From a checkpoint of a small transformer trained on Wikipedia.
Size: 8 layers, width 704, MLP 1856 SwiGLU.
Architecture: RMSNorm before each block, rotary positions, biases on query, key and value, tied embeddings.
Each number is 128 + 32 x the weight over its row's rms, rounded and kept within 0 to 255. Layers, rows and columns count from 0. Numbers have three digits each. The size before them is the row's rms in percent of the matrix's.

# down: layer 5 MLP down (transposed), 1856x704, rms 0.0353, rows 1755-1780, columns 528-703
# gate: layer 5 MLP gate, 1856x704, rms 0.0607, rows 1756-1781, columns 528-703
# up: layer 5 MLP up, 1856x704, rms 0.0637, rows 1756-1781, columns 528-703
down1755 079:130093137135178095185116129108159080122172134133153095113125114124103110107074077175123103101121112152089122132168137152160085147129104109093086119198158147139109102178097151141135156147144116069120125142120114122111144155087127101107149157152153177192194180088159115167132108080084143121157164129131210084156156083105092128143071159137090101151110109078195154125137163087155141142084105108155124096139158125099136199111103106089078164114156134132107128125128099139131156159135129111118083165134090227179141130167132140132174102
gate1756 117:129176056156121134134087110165163153196131143075134126101145172127114170098116151088156121174125140114087108121110121098152178099176134095112138163123103120094070109123123131130139101100113132139110136144149211116063084096134092079119114112123154152157056164184116136214147085147109116146110173128141155152170129168140097121091096129141144096175121124162157075121135097101110112106083110128116173129078157107110117101096139099108110116108168152155124123126155157143154127142075079182166104175125098175142202097137168093098157090
up1756 116:108073165121106143130134159133092111080160098161096163160085110086070125112152082101128130071101121117148116099140158121104134097077097151101159066148080158129168209156125127123072116087166077102119144084142053165140113120130128129171200173128107136149188108107123127108147141147107107103205109164167140122090116136115139157160158156121059178053193114077117132158119146163118124129144102120159131129184102137091156136139092169148164124092152111144100144109129147110168133117140175109110143084089116089132069165091133168184066145
down1756 126:149099114134157130139115109063095119107170107108098166145123096135141127116089101188126116141136146150124132109128139139114090176161095138176175069115115088064142119119133087115124104109095088080129127108185116146114146169137133175179187073136125172119144113084131132060163226093120153117136117137131082152146120154162215095153143155125143140112183132094125176179090114071173158130129119123109100127137063088156105150155141105191130159096100174130131139100088123155188087152122187165101148189112135079101149183156164216119102131
gate1757 098:130152118126184152121115128106093086114160177173144168130116133154105110151077145089187137103074113159166158162145133120131149116079173113076143143137098124163190102120152094118087130097136148214147123104131167132109136143151151110172136127107127112123165177159130112079132145112182104155140152118127080146186144087191205121128157122138121113142119110153073126098128135122181147086107074131220181161043110120161110166096158158139123108111138164137161141096064130146099149123129134152125073151107109119134096136122067108139127158
up1757 098:155141134093128151137180111116134159150087112135096113077103122094094071107114115150165189097194147152090102127138133170080083141108175183128158071183166094121156148169125189112147126121110132130159138046148095152153142183127177087194107090049127129120138112127117186094105124149169135118115087149103196132116129142113071105127115132103107184163153177133144126126120219137107181099172143099120103079104101128142089146132142142130142079131176110171037072114076150127161085141138116175020165087085157145126081100123080127117104071
down1757 101:154130134140149159072141115092068136127192186173122091044101098137104125074158143148184192075176117100103108108123125109137159104116126136131173122097084203123071076137084127131123131195174111084191127171166069117076141157135066154171111111077111181140112129084064081098135134179125160152110122111121136153091126125148099110154118072118103169180139049111114108141103119136074133109155152169113159132119114092125163162119164078106167170091120107155070164100105081125134095130115152131158166122133129131103139142087184117132166158
gate1758 103:156077081134144161140142067095194155166163134083179119198184080189122207146133143128136159143168137136119092051143099064133093136118080129200173166100102144142116112107154161179132067122112112187160124122181192089119153113114106150142095161114146068176084129159172091085086113123125113168114118115171156136156148104167141121136126181084109106150091115093119141153059087138102070196129113070161144134153130159116060100081134115105139129110159127095131171105164155145111058111130148051209108132114162133154138194115062132168074125
up1758 103:126116077123167133094114099129136071131127191123128103126113129126092162087137166137107158131080090161106099124123151126126093195148100096086104155107079128116116144121118156141183140105119151155162106115130119119142198067093080148138075115156112118138163153119110110157120082149115187066156126088091082124110118167144167116168139140138130092050094144168152123152097098098188094090083093045126204120153118166112187146112127135116104104125147154134121158114166156068126140139076107095131125163119086153155086145066168132134162188
down1758 105:118146079098079093107108105116167134101151138111138198085163093097158132113100140140163145145167163177108174085154138131163112085100111082107151083188140112154126076104164118133125175113117122159131182133155133207066149080183108128175128138134138124127153130111109140104170112105150071110129084127110098096143128060131216126128158084059185157143096135134132091177141137183163095165083095124153140136138157077118130144094094079102131130130117126133113106128118131147118185129134102143121191150151164150110121116123125108157104144
gate1759 098:165152121118160121150147103194132141105189130134135152163171152157137109111092142155109158139133165115207075154167133140169135184126171173093129107100147179120105136110186142139072138108126143088179092163211102131161135144146146095154092140131163153191130151127174157149086077119157154119067135165154120089174156069069147142142080104143100100089131122129057170103109166080108077142086149113089179202168144129150110157112117071119102142090168102187154188112105141147152110124117146142162146142138096108116154151084103133132167088
up1759 095:087171067110106187132099144087121107125097118124141114118132135122119200174173161157185104134138244118125129096068130136029099128126102089130112200119177117140186130108097140121109142110119120168205130113178140153158161193194107133128128141115092099139149181115072130206187128133132134145104122122109139091066183113097153140156119190123137224135122127114183124171130100094115110128132170161145136096130129090092124108084124121174111147158093112150098099157167122161161126092173127054168056087120146162095141087088173110093097208
down1759 096:172110105163164148112132131079113151140100106157086146107118140103150116124114137118150068110159119089133185113108095130130123141084110080155122109156126093163108066128095133079122096126140149146140134129123158169137128107172097157081190122109122089177083116191122133125119136159171120094133152167169090079095148136150129142057131130104083099123163096087173126145160179103094155082140105064118123101148079167113089188118149140156176120176090171150114076199114154135099086157142101099126168208147105209142184027186085120097140138
gate1760 090:141121100201146164149148107139143094123183097153102142108075129125077145105105143104142149152160105109128152118152222098102109172111122145113149143108151146094163086111094120115114058111164095069126096146152173164112131077135144141144107125103112162158140107038123162080128191116199166138178107092108148119064080096139164122118103165074130155104130187186116095035107108089111137168052166103091160134164090163109191098107140115160106157142099112113111116165133114087153099147138147130075139097123112106127090115150097127112109117
up1760 098:178102128039139139122138161116117137137113102129154144137138144095139089089100139054195203149111135154125131128137141125115106109077150078171145070167109138121135187167141110165116186157213096087122096037167101112141157162128138142198177134143177169116068092144129112114106138161108123082153133162127125090153172153075103110098137098170141158161139111119209096148128110117086103122148066140147096135126169050166144154107134124152150142081100122138110159123096138137130136124093123103089157187180108128116086148097132178113092148
down1760 085:142171179136115112119116158143124092136103126157134074083148118126093151153096131114112179099073152113112132138140157075116146100162118122148156069147164115121095180114098200118131125109119122163115179115125174145093135128053180102095101139136107078133140196172132216189103119128187115136130118125084143094213140079141145143103098147116098108112098093154156152152176155178144132137067080184128100164117138042192122122085117104143094134146132121067171096140147172187137132145112149111087077166110074150144126126074104108197141155
gate1761 103:164115115171130167114149101102137186111183135130099157178127094131190096125140178114155096073101123143160173099122138142122119113118148200111125102088117120164142142124144111138120137130119169143104118058153052155130086093145146139129130132119179071175187142161126112094128131143159123111161130087160193156178151146148109119077146080107105090189152110199135142089144096177113085163140140184114159148070114095138175020075152083150095137079160076130184173155097120131126126174133122103135159143106138118167138104164115138140145118
up1761 100:153158179055111046117111164140112132191168196069126101121121140134138149124077047110085128194121120177194123182115075122128132148137089102106135142191099148188122118098112097180118135146179093146103167165169118105137098163097103104086186114111146181080174121100145146191134134101098053132109221129115111126123099126084048184134080100132122104136119170125132141070147115156122155159153150120138147121141137194171115166108150138080150153113132067100085153138121143123074051179103135093148141181140123109107065104111130124095166111
down1761 099:139115122140136106137139165146092140134157073163111091157198172154161136145127124109118117115129089135187108172185111088122124156066117080141089151188134114082095096107129118167118117069180117155143139095162177155122139129067172116110088166105073136091187123110112084083084126167125091193124070209147139141168179110096193107075081131155105137128179142087059129130165102157171145157171146108124124114152127132112122139112178123130074166104149154170137166121134137120135076155123166156162099140108143080104123111143104093161127138
gate1762 114:115128103108167109097091119178164091104148172159135128151123099115160143142115057069082117123108171129139135155138177121114093086154131185153118091119131100213125102150079138074095101138094122092071066143152166092131131155173129056131085114128119142158125129113123132156125090146142097129109095100177139112127124182051164133107116163081191116129133154080192154104155089127132144157075147137183083094153066123140057129065146125162143148175159141172160155096089107092130133172163156117149076188136113124122112077071110225163113160
up1762 112:186138147141115105154150170136163084112110146116107185114122175100157123122149122115081134094164095117145122126200077114176097144144156124139094099130186132075112040066187129151097112106096120173133121105145145153104084134158124169133102105105114139150110146149115126147153098094172118150191132127094163106107124141156167124149199133114131161083120129174076099043139104111058158129139124136127122024173122190089141128110099095138117200060139089128115120107190106099149126021173205126184162120159097146146171153120211131170133117
down1762 099:209122122146151098133117147086132074097115125135151177148136144138139111168087166161142141109202089151123113113140150165138103104117164106117114184131182115075099069144144106104142065145161136120131116131118161164150086112187136131111113135139178099161105085109125093126125145118144154167156150151092178082191114173096075134181099144123165119127116157132132129133153139180101129067146117066114221128119140152116189096174068130150089116050116162103109139107095097113086172148094099114105178126112066121157147060169139070116118107
gate1763 099:054161149122149111146079103112170109144150129215135121066098134126139165123096110079037123160142181198133130151122178172118083094151116167093108127121143163086151163082129125093124173112170150129084107112143156164113084124138104098155065072118103144156122199112113137187120127140074092102118200178130145150064145154180106065096097138079109212116112109059087124180080136154089158119057117128148052074170115066135091090094136122071068092129129139118112083071116136145132163169110077128119112122138126144078108140171126142196050132
up1763 096:113131091160096124161123121070173103186174104087142135193125157115124077090079179057163106087138149102116155168076125161112109120066131080169125189182138119162114098139155107151189149085116154094136198099108179130121073093143169176129134124115150142151124108159074148106157149136145116167145108109142149116170134043136084081163157169150142128134181156134127134147132181123169144182136131098173132116108117139076169099143168075123143119169174103120196140110080135124145097138106134123144126115113096102156145126087171177128117121
down1763 091:085083093146027187129155172112096152126169136133136151130102137146164150092146166066149178118129083078147115138190148184211085103121073055113123073111080145128136155103104127189111197095169149149167107204146159151116151132100078082124077150121117098062107150102169181074136141102160118145118183108142111060122140128125184095165128117197106079155140142176073095142181118127157121131103144168167107158104078130164171123130112084120164132087197133170076133129146089141135042108158139107143167163086144159144141073106080169105177130
gate1764 103:147131113129141140132125134111139123138181126170169060166118122104145156128090157148177156088136158142213135158158065129109097132122089074203131119124116150123117072126117152184132142105104137169103063112129141176128127111156126144122127138097124160131134120160144151097082134149120141134124083086109097087111123100174180100126146120077119107132124124103099106105157149163114167184123103104152180097189145158126121115096156133051137127103081093142114192176144090054137158163164211119141147172064131141162169123146114089176153081
up1764 101:109136204148127103174124191103109065145072075103046215115183149130110169147109132168191064119144129152045092127191111103095106123151185130071112160088149114208134129126130124090156222101156087172172152119125139104103141098114100106165152150107110155098120081084150155154124086088150135099144116163150164130124095099087122153154156096150143194098140108124134122137116073207148133093187103127159113142111125122138111136111117110137171073128098081180150068143165176145149114050141083064163134159154088088144140118084135108156132099
down1764 101:150168142135110112134113185132135092084092143089133140127129079166197124094195099097141111111132182079165000125119181130116110073102100126152124201122115195158105152172107090114165143165124113097137135128112115104140116135098145127131086125132100107095143125131141160179208192115099094149120146159161078139153164135115146160131087140116164126070137122118175122195160182151146102153153115150136089154078147133231114130101096139145188099201122136119151147102095149120131088110201154111140124090149099132188110175127124124108129166
gate1765 100:204105114131085088119154172169130172110138128086095123117166148112132065145117125123114139086181072111154164134124115139173166133151170068124095142139115112114114163119155104138158133113085115144085097138117160099099134112126132098177121132137080136072171116115218138163072167172179132129083111093116141077152085151132147141065119146163137138129143138124154159160168162103126102074190105147139133106112123138138155132202111117111097153066108180192138149203157145176130040158088130092141126195102112126156115091156129124164122183
up1765 098:099071073083117139149099111117119150125160155115129110185101164138090086101131184191186164133089105128136172089139104134079162116154154156108103146129107096150173073173138173129050151079133174169131200111104152152096113173074139163101114118141158112100136129112097087143166089141119090139162130141118158132156124126166121118157094092102110120106128147152083193145167096088075183100040123167139078184142157136156170120115143095153105141174121082121115123094125111072154132109155173133113150169123097115134106149156078143130119131
down1765 096:161157144103141099112172211156131143150128239115124147099078045140166068175128117102092134088134160138140127114128103123158157120091150147143147109051126183180162170157122105141099095183141135169112137165111101140141165147100132107134161056137203142098090117165118085159086125121157105096102108126123141124111181136101140178110106122184110138159171144073102106108180145204163158145101149143112095165116114072128109103109115116133115094170196150133101105111181212093175066157167164078085184133128117086182183143203172161143088157
gate1766 105:148139152108149207122139090135195085165083094088118125106141210080095126081120160123155131148177130097096124181161092131159088076126139130156149124143105125100163148129135133116163101169125174105077105088145131173159135176131113178170126140148110136148104156124190137108088112143172139104208193070133133167156106165225086089132082151107148082125157112079178152136098150167135133076130142184157029097118182185088125161112131104110097108080126161126139139122137087168121159082156118125169150186171134129136161139164180066151109130
up1766 102:119158119148177102127172168106115069168068136179123105078076085145172128052118139171120157124149149147130128100134165159074157158096127124151067134142144175090152099116105090143154131128117151095187113157126105148120090102184187134116143091158160093157151208096179148166158110127139127073099124151125102146092176108102126129118164092030104125112141166079113133112142142125129076161109153088177137108093200116137115093128144103130166106106136137105116087112136138160140141160102102117150165133087159156121170164191126153149112096
down1766 098:129108116087161082161127151091120130122141126182113174112156102205209088156175139081140112131083204117118136083115142148060143155183125197118092143124075098097137099147087163217094145117114064114192149137095074104082139105158195102132192098186113092144111116150144153153102138109142139195098105206122160106157079172073123162099157060158133195111154094135189177128140122065132144113131064136141085173141083108167094090097119134155123119085159123109096072160106136176181170145135127129164108114118115192045089182161138123069155134
gate1767 096:122114143162163101089154111169180152116131045109098112103175181131100179105172096179143099086089143093161140102125089133075095132105115089130156108144069088102087134166121147126155121189083095160114148124060125159155116108108113124123125124149086164104173151130136130095180142151131110119142133166142094109128114110117077157105089082094110139193068128102094174090108200126126152132094111110096124115100144136162142159168150212149157086177129135175153143129158173161120134141149151167132108160110090130126133153181119082125140135
up1767 104:101115123108081068140121124104154141109064136124082125058133166166089086066118164118217108069096078136153159074127099160207100112152117092081135111116153134102129146116139088144149116160142135094106139159142172161120127147174151085147198092144124124131071080156164080151117125088111153131098169183157174141089141112100147126084041188082177086154143084121063118150167165141139083067123140116127065122135148162120120157152140092104136117130043169103123117089150132105122165119192111167162170096137195194132190111112122065149157111
down1767 104:157130140179147106056130119093162128170102153122151143068103068136107158122160109164175122136110106134151121139132129181118086101139140147137168129051106114126067103145091128124136179129131120187153144148147155115112145198152099155104148101110117153125136075126116109071171129095110182165147123081109134078077114123088176079124120125112126130124133049120111194116126171110105109071132096170098160112185085154119121095137179114112130175104029126124132112104096145097129177126092153142142160071098120184080151166116174149106123127
gate1768 105:188087084138153132095080174127113152045132132161099080170193159143087061111122113158158076152163165161086158126159126093221109110178148125149162162113136140136042114176120160156117105175133134085121146111142114039139159089141154075143135092089151088125146161099099130134126109120085117144114100114164146142120166092164152140145117176097106126115111133102109103161113092148091155171169069143119085122072107095152135173095140167157052125144091101158073169169098139157154138126174154146108167132113133180162090119113118137164177134
up1768 105:140145112109090127164165156151117110088126089165138117123151099087083096105149119114093147080085145100099094104132097104069088158164127144105075168129119094088058181151180172090108133072108097146181093141176104149169113129119156150117096139210150126152127083131123143078116129115126031158138161083140147127079103108088124050094186139176160141046177193150106084100136200048121121156125163154163162065132128140187139091132128125100144064114117130131144197169125064157156139115127089189127157097077163114126113152124124116122144129
down1768 104:156150160094202068144178130133113094155121104131175076143107120167163115130122136101085121136093110127051090137085183161098133119107093174159111100113117155161131167157123124098121101100143073121149103114151124139076111134093169112132110139175137113104147156115145136116123093153130126147125222108117092146132161131080121201126164109115150119035140115188114117136061146152110177080140170150157088138176145156111104088122162141112130152155146119114212078110110124085152179104094152170112158057119130090150164115130121099137141101
gate1769 098:131157172104150122114111215122142076088107143124133105097106091177104177155136109074148042133093162116123132116123094138120130183087151207092162122102106128200146100130109057182148147153100183184154155116113160183100098140163174161135145144101101098110152180145117188115099099102053072133061168159099088110144111207112154139173065077149071158090132105180088173133139146134146160126133160128148120142180072118083098164159124134176057091149221126153105208179092131164132123153089149082099097141117129165126113164123124133114086076
up1769 097:096116124071105142117111173135122105120163113152182087136089078149119132175162106062118106133123113138089045143124106085111146176113124161120140074084127102131112180095099130098138131202158174135107172156164122162089192109105128137089145153164120173109111173155111118101201097083155118097168109160141126068059130103181174148154060208095083103162125136111111062126130160130193096156157154134183095189087183150172141214174179127113121094132171078121093144193170214110195107133118167157136138121118075138132146141092142120089107081
down1769 100:097153139138149060115153153145097089162168097121169087119095117113165162187096113138117101143157145103105128105163106197098181092170105138188180119071120157146062148099133127130104111221140037173103048135100183096108093124119122090155102129148132109058155111144158155140132065155103156174109064158148123147085155167211182155148039142116148138116112118176134139146143112136091161140130110138106185122148118155108104142124073129137158115110154188080131150152144144150140064129157178075100092079105119163180110189120137139115138109
gate1770 100:167155137142177135129109105093106205094176102128172113173174115123185140133101133171185174123068128127176109150113120154178171170168124179134146088125178072173145131092132053114187117132081153161089070153057132186109094143128166145155138155084126086114185113163124059079133167177123102117152150064109099081155076181132136107166178087132139183148143165101090080078175198162164094080114173152106168137094101146106091162138080120130183086142200137124132127156105136121078168157141120102158189134100104099095136126112115150129156157
up1770 100:152138167172157156111116099119125104103087124091144146077074066131151158096154093128145117078143092123105136143156097101163160096127185119092146115157154066133113172129113165114148132133121088160119153050124100068135146182138156101120136103121147144123114111153112119117129134165162154113073101128162143109098102066142070102109134095118104123194132150161089179154098132167156165173093122049085167196135153075071133075171207154085082143140145132106076132106123120093097107117122133118075131134137174104160118135127138146084085107
down1770 099:150062166130152125090064167085117075144135148095147107088120174146140131118165064168055143120134137185119150211081061108168106128159124034149140147168133138165125107108144113094161133156122076082107124188129118130135083128180070040123121133151088091081113080079159135147132158104132106092186096149119100120157159126108117120195143078142119094138198131134105113149113153159147131100173188107114125157175089170104170197081143168115088194130164079102112012099157129095112033140140110132094121136147155106182163090156120201102150121
gate1771 099:128122123158130204105085117101128098117125077145158101197163055142169105143071123092084093171185196129199104136166174078107102092103139134152112108190142147167120150148138132142131115139206207128163177133103101138096163146123103109146139066138143144130105138131119124190115128139152142135182170066139175094136159177103113120151149144129175152105149128113149156149177068134119138135104140098108147131120095105119137174146125124136160121117122109174061172140125172099105188157092179129073118141102116151087162142110092125128153129
up1771 094:133168155196128160196108169132132149160058131124164189160148116134107148098090146085137132177204135127116099123126141162083152107082108217117111142160129062124168060077107119096130177094127168111106178192159116125118099157137132130162147157167159174132120168124065132127131117143123137170145146152150055081141155122142127246124117086165125136129150096111152140132193096116148156149109152141122130064109147126135159185110085122067104142117140128148202130085162126088156132070116128153164170112167164130151105103128130054126099071
down1771 095:168118150170158169110121145112148161122122119138126115137121155145154121147162122109169127154082101163084198097094113116106109117137119120079111164103156063078154165136172145127109153165133077091061137107141097085129092128122153146106125172145132120151164147148116119139095136148107110127139133162120140120073101052174120146129173180136109116105154103083125130128203107158153128112110099202112110117114167106088154128160076119072154105126088105078210103133137148125103131177153112136133120167178090145151095114132109155126116115
gate1772 089:118159152168133110112102096167125112165125138136077154107165177113086108118116203162158124041134131060129126149145115107072086131152101132160153116102139169115091107145157166119149153102117149087121130148159169130133138120107104103147086135170112092107092089109166126175153151119149102143095173134148092167124145128116066133195175152052136199099140169148117155175169056153028121134135089124203188127144137136152108135141120119170133077155134168095210137170090106131158077142077092156182145113157057177139191113054137131097169113
up1772 092:181144155106155125084134111115139113156136119145102156165129094142175099144096114091106153117128171108108150132182141139078147095146135173191131087139175152132150081125080113118092137115055138108206063148106152106139206154172148086125131094168114157081137137144123112130075107111110179082184153082096127104197140094100150155120137134142164093137166113120209114132138088122152162097119167087134199161111166160163164127106159054126109104157105174101120123165159157105183123058096113108109099087128076123113093126189177169161105174
down1772 090:108151119109189089097090100078122100135153180186158172145155124133099188129104108136136117132137122107135147130112146156102207092138109171105141118134098092133124129164148218099131147154120122106141124150146142128174118116084117134066107129116124125171074138076183146104007118103166103096104127208133143166078110115123109121107196075097140107097112081151156173166119110140169193061152151122139087122125155194159113134174115106127166104158143100142150059126151134183089139164184134137134133157110139109098137130128110155126120114
gate1773 111:125165146153100175097083169098158110085107053117085110097112105137105127128104110154119094110158128125088102168100063091148139154141169132136141128075143111083139120107143145050155022107104170093098129101124138139176171214155148130120185151160111133134125112115102093111125075127145107137116085153131116133098128130152123073154164149091120151078174114067134110162108142141142118141091147087129128087136145152109113179103137130191083159076129163124138144164114124114088144136160124075168155171173177159159126100146143094126115163
up1773 113:173154169079140076051088162180108096116118124104120085089059072129147109143124138121117099087107146133163134165085125062156102116098097172119127094078097127191071122135134090058148074101124160156056166101141139138124098169123093124171169122089095130110137098131065049169134168114151095154119123148182168120134139131118136117091164140138129152158159070106130160119113142135122147087133131119170161103098132130094123110113127131145080113139145153157138159124101141129105123150145149100126136099103135071177092121168158091085103115
down1773 105:134158146132080114123132131177114083133150102125144131150105199103106174124109152126097103169164128105134186127129079151171117186099140132137127094127125098129127122125099083147172172151068109130139139131105116122182117128131129101127122141107103180135107186101120104104161144070133155146145132126087117159133102133220099109121126218120109158094183059170128145152087127095085116101111148075129141157089137063138122108107191135136119151149088126108108175111151108144128104154126077118154098160107162121126082152089141134120092101
gate1774 101:119096183144123191120154123053147110205125169235106126164097125172141183160122064174120162166115099159125125151137168152155157099134131152138079100102156094141115166151106158129114073148096130150141103097130144153108066180092082151135133124110116153078055153109107153116144110104181152132105140109177178092150101093143082109104051155133111155196128133118140183157149156148115147123161230134149163137142154190173110135106147123108116110126136170144111133181080143168108092129081142098141167114113173108108071129131129159133094069
up1774 098:095115190103142104071159150150122138136119098184096122111128072092135158187070156118120087119111218151171184127118051146108114135121082170141083124116160140120108169138132096140069161160191142113128158134065093100107141151083148161111158178113115155123135216176107129119107093139128170140132154151084164197156118122118146129191140183140133146095147118080210138093122107122159159086105139110098099114154120144162124079184151099096106145097164115103129148150106154039132135109211172091125123157152111107101189143096101105122136183
down1774 103:140142133115131076145093147144145135152108074162164116151174095106105080117187131155123124144107174155103077135140084103155113120112193078084037112117164151185119091112164125073178092092186139125146148143133075130108134142078140092145165145116136158121139123097145062151133074114138100182115129110093093182154096057107092112142103171122116110111131091148089099146131128084184134166091078100110122128105100144088165146125103110102150124130179164096147081147138164135116148092115158172148114143115110129096202144145092136165087114
gate1775 094:131122155163109107134110093112101096045004108159125091105095208071179124127071120088130175130147135118078126059155105129076133169123173192099137190136134084108183154160160084150133079180139135158130091101077140050106188139114105096078137165170153131158135135106126128127126112106129100099129118104164195190150122154133121079099115159087155130111140115151110150124115104135153062124089093138114116116091132143087157158114129141035080135123127176138094127122138137113111219112159079111129149166105116147098045083143137154121176108
up1775 093:082076078091182117141133124118087114117140178117077120117148164153104108141192193136110113163144139176187172121147084114159132106133136168091188149164162152159151114096164140147170115159124154071084119086155126128145151087196119085158171128172103093158085108163113152160168091164111134103083187123120133151092006125139108126238145127166125136084079149140077129128166209128111125100107097108179127177157057162137126131134176120122141158128121122160126078124140157094107155093150100137146140122142136120087148108161164144129102120
down1775 092:133071075186164114130105128114169151088155140152135161096168193129162158130142098128188149143129102127118099127084109133172079159190164087081110105060066105082122104127105125156079143130097095100061159138126174103179115107141129053154152079134108142152120134128100147170115185110146125180217144166081077148124147144191120149132114064113100160122112082145106144147129148149143157149127143095186129131118145090089091121130129126133127134160109101124089081112186108117078175168076113113126118105131141066132062103215119125186104128
gate1776 099:142145096170137115081182091081043212069084143154155152111157150099191168056089098115143117181156125096084107134094130131107145152145149081086186087178118151150133136143070163095148172146121087097131093135100133093107154134092125096116120102152143151122103105169126128142107072108123126171150115108149131112143123136107119118116138105138122137095110131139111138130134155123165170101112111180180146142136149207156118159085109112097188152213182107115126178141056151143132126123115128137070154090098134125080165136124122154122101127
up1776 100:138067126160126181196104123158112105105176151110132131087157116168170124130075117081126115134164126091166166122140154141116103119196147152125126148128075161132131085125119049167100120155181151183111180093149153154209151134142096141088150138124113065084116139120121091170173162144164102076086122172099181120140109108129117088123181090190117146109150147147154157122122106139143151160158161121107110100120077145104097065129168107090115075101107163132110067155078161156122092122105152145122125099154112093149122185142118118158153140
down1776 096:115081110143124114153131111166205135077140168191146101122156127108143137105131071132105174152131048142122152100126158089123118152115101169096144137141086074149119128103118096110142135113136155116124150133166115107113186112153119133132124111098119118076102099091111139157132165146126132113111042200129107176115151192181145148033169091126136158116181124130105085121116131144097132164170107100116135154157132122108067126179126110097132129220183149164112104134089126078099065122102191135178144148110109078124094147145149167133157124
gate1777 103:098094179113133131150136113116112101098199061164093116143136195164129161132158150179096143139102106150101075143185208080106133094144121191099114047182072163136114161070142133204146126091133141112154100108096131208098190105062112105095174143160084084153137134183139093095169127152096149178081134139155186146084135096145134111121172157127096098075165129123142073179156145133136096137134096142158096123118100140158134191067095162111182180104140153097126119164120122095079145141126096121120134213105080065100107155161149144093142117
up1777 103:126090121163181206164137142117179117123164137158093120127157123101106166098140174149150137080137118117078141088163184154139134151102098118138097096157141158133110174105126177130101128076065115127092128124147069160105125090057174051080173149173120160121060166075142097086125197078170096126129130141111087132102156073176087151163153156114084108132120094101166098164132090147117121121125068193144112097128123157146130117136147112153138197088124071160162139139140142103137152110117116158116100139073123136134077131173155091117114092
down1777 100:123130124138194129145099100142155119108141146103124148148140148121116150153134085166074133122143092108162099087125150108151109123140127110135122114168113135144128106142126093136109145122085133111164086130114120125145083137130129099190109145201073090109098218183119160120133092110134148114152140081193194134146076068124145141137152140062155096117118123081131134146100153111188113098148201156128095120104110152156097095116068116138118125107134102166157133136107117127118146131119126135165144111125070099125145140151147141124103158
gate1778 106:161141173107070202112103082100148115115136135182142132158132121182101132135117047136182157123160116125148184178079168098112157144130130145119120161171123088070088143093142125171166154146109151110105136102155088075101085112152113124165130147172111154056120112124199160166135142093128101138104112122082069172191173148116066149119132127097110163127129127146081180084114120107099155205081142213132114146135087155090112148127150098093159176144104141151127092110103066126152092141132067104105106140151137107137116180188149108040113085
up1778 107:138138194132192130154120121083151165128076125137146140144139101134189151086133145158197157166173088146161127099092119128085140222165172072103116114097130151097116154166131113122138131110089104072128130162171139099113136100160119158124137170097131051081095135100069098119108091158170127079157126120159121150067124090108157165119121098150117123131118087143141124127133192139081100129100149048199143142130219089152135047078175151108114058110131089141148152181114106084116192113113148121099166185145121202081126113084112071192146123
down1778 101:088154176144096149135130123118128150087157109177149094162162164102113165130183104099134149160115105185147116168134120176091131138176112053154128133109111110132084168129114116095136122110111098123083167077193087108079167151157112130045073164102094106079114096104159105158101128110190123135123149164144125137162157083121122158100104131099186124148146089135090145147180147103096119199181150136168127121162129191122156155116153148135129085133086125144147175149140171165150096111158106205155163126176134170072074082126096149202133104
gate1779 125:181127135114116157089139080137036155127091211125080133081137099143156086119163217112144120098140144203130125036052069096140152107080126150108140161136102139108144112166170140133085144092145118070102093056155132124137146135149114129131177084052148107079153083066127101158070092177119218106089132108171149120119139164168137089165118111202122204140119162138096117150150088119067127122050103124087138174135117156139171125100118075110069115225155095094187097151078100149127165076095107117169125158124102111174151177126151160106106152
up1779 116:134130040116099101142111134151183110139135104085129157160071143122093150052142126122099090091193182108106098148133154145101125059132123147160104134138125119133152173089125090113178187096139119151095106119089172188087109118084092118143100144151075101108036173143119118144124072112109113141180141100082136092106158041136143207054130089082066098147141128100185083125083172038141132136170128090151144117187111112152126162128168090148140129116121143134192148124105127161116137118090098110131081075108153129112125143110064127126140137
down1779 099:113116113112129107165123182111153147143149211105233131152133154163127154108117061044165157157143096142122128153164164145099093098155206136094184069114161097155179130114176148119157080186126174124104111109147105117134131095140149109126111218135151159122148103125066139123185138162128175124100118207132140092132147139085183070117148091144127120115165123186175108164134108082121151161168133152165151126157165150135129106166086122152103062071104123116102136129168146000130155201142099171086203130118130164155142147171166145112105137
gate1780 103:156121132173087162082120089103070165077186094123106169117170154139185104167115121137071195164129143126172144147195104124115161095124100091130134101115128166111089127068159109148112128121183148102210163112120088124154133108150105162139191112149141095162163136105103127102076165162134102146160141123091160121061104137064058104148108082163132187159094134098124113153120135149093063070177070097187118099125199103088097108088116184091111133151114165094156129094053158151115153141116140104107144174133122105148125086157085132125154142
up1780 102:113120170086182108144148161098076088192089137120117093144131143142131139154156174092222102103118093135120179132127180106123131108103134102111173157102082150157157112147109130074158141121094158136108211121118081101121126110108122179109109142097151109110121112172133119083137183155139159108087078144142113077141131134090136150104137092085118097071133112124101103095152115184154148185113093153126144087144094113126144092169098108189161162149106131157097085085126125143124131146145118088153179123148134138137097128115175138165067098
down1780 103:206130111134130091110160087133119102140137149112093151084097116080110136117156118166163181116197181139108146139063160155174154121134121105151138161143075121103109072142100116170101189099083185100115186133142075077077128104119087121182115129120151112052134144116144133122146096124134162084140133102097165150126114118097107103099107129078158171154115125156105147129083142125134127141111115086112190105157104154114107144137137192216141163137122107145082164092137161140141152085149087094097132145143139124075092132078145140195112176
gate1781 097:092119130118117132138134082113134138168061154156123181104128122147069174124101126188100089127066195148160121108080170103172130123119142126140149076158094137192144154135153167071109113174065140119179122149077107160184200161142122144138060085154150171190113127139157186181104178112089101147135089117097117160110113108089113124137112079075194183191185100122145057150096099158128137203095119127129149139122188136096134110148142137116148159161113087155158210128120161196121051155106116142136106141135081127119101165123118093169114116
up1781 096:183127157137163129117130140116112094160119147135090115121081126148172142135113182088126128127152141105193150163076152092135171143209169123145145085191157126115149098109139068146094153158140108117162193131127088119097082070130091086104123110159133168108161177155129134130140119104130138208176152090167137160189136122127155150128141173092121134116122088133150190138116192170105085129137128103099126089131155100173135114165133128136152156133120185158045105085100115188123157113186148176094097134152125131139139098135113129153158133